python train.py --num_hidden_layers=8 --hidden_size=128 --num_attention_heads=2 --num_key_value_heads=2 --head_dim=64 --intermediate_size=256 --vocab_size=512 --hidden_act="gelu" --norm="layernorm" --norm_place="pre" --norm_eps=1e-05 --positions="learned" --qk_norm=false --attn_scale=0.125 --bias="none" --tie_word_embeddings=true --parallel_block=false --init="normal" --init_std_qkv=0.0442 --init_std_o=0.0111 --init_std_up=0.0442 --init_std_down=0.0111 --optimizer="muon_variant" --learning_rate=0.00527 --lr_mult_o=1.5 --beta1=0.93 --lr_head=0.00983 --max_grad_norm=1.0 --warmup_steps=200 --schedule="wsd" --decay_fraction=0.662 --decay_shape="linear" --final_lr_fraction=0.0 --batch_tokens=16384 --max_seq_len=256 --doc_mask=true --train_tokens=87860000 --max_steps=5363 --dataset="wikipedia_en"
Each number is 500 + 40 x the weight over its row's rms, rounded and kept within 0 to 999. Layers, rows and columns count from 0. Numbers have three digits each. The size before them is the row's rms in percent of the matrix's.

# layer 3 MLP down (transposed), 256x128, rms 0.0639, rows 247-255, columns 0-127
102:533473554479450506476492443530560377519509529468517557452499520476462480475582499553467572552455477504532599580453544491514467462435463508527524459496482464475446548467451517437518534487502479527512542437545486479482461513527477530458451557531523492498510505431480465505571492528477571522461523502512554565423472486556503494470492605483515520440516535476472500480424498482537543479475
100:571443447481539578553520456534499427505531530485533519497607520511477477483526424517509482470486519475455540570500500572529491511547481503528479487535500484480452449482492551477416495484471420486481444546511533521469439522517525512534457530530482481400499500552564509465486535486430521540503467496616514586496492485467453522525504511520517489392535517521423494489479434549500559496509
114:489513477496514549559485512525622565542491477549421494485454462474491494488480472555533562488499454494504514448527552550515472527532432499507553384637563543529492506469519517511530501460445486527495536513489509496475484505453560500502530441454534536536481403505457507530467471497512474531483438547503484504525572460503409483461524506441473489496510521441447526506500511438471539424519
102:505562507563514531525474622440505520554506487523473512556481527470426441441564568444449443461485463521541468468404503531480472517456515445543514488494502563544519503460525426479466406505578505486516482496484533505530519488534522464585526479513507537433534488475544545488554422529528512514478449519526514549469430495517473534517534477566456498461493513480563452520447505558472477483463
094:501500496475534474478534483515530472481470540407451542453472520521535422474440439565457559467481518499558430481468517457472517448457531553504456478547535510513516473468530532500567563507554434539520577476545521556486501520435523498432489519456476463562503476525421533534448504486556461517564559502450458501522590444497534488454490533536491498534487531436435506459558497549546550447476
099:566516514503478535555482608568536454505503518507491513486436543464524469448468490493420477449527509531493530520460531499539461505486505528484546493410491524436474494478419545494523523457445468530454504498459483501501542508507524469578541538504447513446581525540599596579436514456510514487482546425496512462527541534413462513487477448448531543520481466542530459520486434504498481508558
109:509482500481451514473528554512506540495451460488531503549597580453512568514528520527462438494501539506506467447478515542538502541558482492450467478466431525387476451515529515491495513398539482435571468533468516490524480456541503481590587517545594559475478422468513522466506463454514472461509522522509470484451497525504398519519478494522477579466520505539513531559499475492437525475517
096:493505453531476478502536480525449490537434507486501463508538538569572567473554555554465470549451474534566406536558545472439462459538518478513478504504470530533493440369530504514470489502533535512540440486487535506517461528508537498471519532445501507467421514519486471484468536457507401561452466525496485425547521488500481544559587490456485534423578491460469551486525538493516517476520
099:509531521501435499536546404473499521546610481502506554441486475546539536505497504507466454513465483484530495522429448441546563519523497572474480535473552477428562498537538520491522505501525503486462556522424518529466499440465485487531488545526505434563474492524460549580485482473486540445533455472445478502576517506489503418478508482461583494488450462508406467444524542487523513583446
# layer 3 MLP up, 256x128, rms 0.0961, rows 248-255, columns 0-127
107:454519510460493482496468504429538528523480488589468562494461512484423492532547544472479575552490497500460465430516464450505553508504521485567563476538484553522505500487456485479543502460536549557438491441401432446473470543525493520497527475448582519573482477524453450569506514555539498498544538523513504458521534473520458465580482520483511500508475441485542494429536591505468404487478
107:531589408457539429476513588485527480499518532561479540503481548480449543507494524507505639506485492494533495455511472514520503485491493469520515454582478461482495450475516497417445492499420494453462522573541454547444520443515557512484427500538503513524496520481488575500467530465465482459467512561513417489519554524477488493559524550469521458557526538443435506492499473521561432482475
101:546467493480531503504546508568498505598467385482511571508486473484530459542488557492542515477464476413477485531565515490527531447531437482514538513525503428503472517525448442453469555485465518493513525536459449466418522505469558493493505491534471525544524468570574517575433515504470491475532524474527600454518515550533506448500470472449487464519421491546474576497528508398520521518498
089:552467510510465523496468529520413536521515507524521444465528431552497474459520459471543481488568468381460503608517492488488551488482495445491550547478568490497484479434499509463494480451544507594503534537525512507526454465534498550508508531480487432445489554449518424499492514594518427449461482469488477476485432541465513503486518613460538502515509443569545490517515541529512446541489
103:478516509496609515493539486542542482511474461434520468453527503484525573497437427460470474426557539490457460523514464515498478459575495650562440481524504495468535540453536470515479499466542514482503527475521539506589512474508574520437514503525493425499515412535432436467515484527478452472537529480507498500514449440478485516433526500498515503523520457495463577554545563515514542492495
110:544477386494483589481427490420511453493498559480492532525475438544453511523549502496483525433459516467503508532563478464562400520504512458485522535496457476519575475497489516512468533571484495578490571546514484417441509505468517506445481511465539460519439568535529522495592549487515506500526537518587451528553446485455465488439469553426523485507479528495483522512498491500546456525494
096:552529424442485470582554472534554524519525498490466501569518487499526387542491487482474528458403524477518569495531470537522535505554494484524493455549578529490515542492525543458460497488490453458561535458466527480479555459505411497525441510526422463529549475496488531468558492493545520500492459385496522491454489509544493452502462572517522437528461426550509481497464439511542552480476
099:502472516565493547531457448480478468436450495496546511512496501469484517486515521472510549500551559501474556501594493468350481513531512442557473432521515525461485512472505490431561554451443510502507478529467593486501536537557525520538453558538412513451452449499512431488481476505517551513456532487529456481500502433543566530562454501567418504492539523532568530483488517479526495494534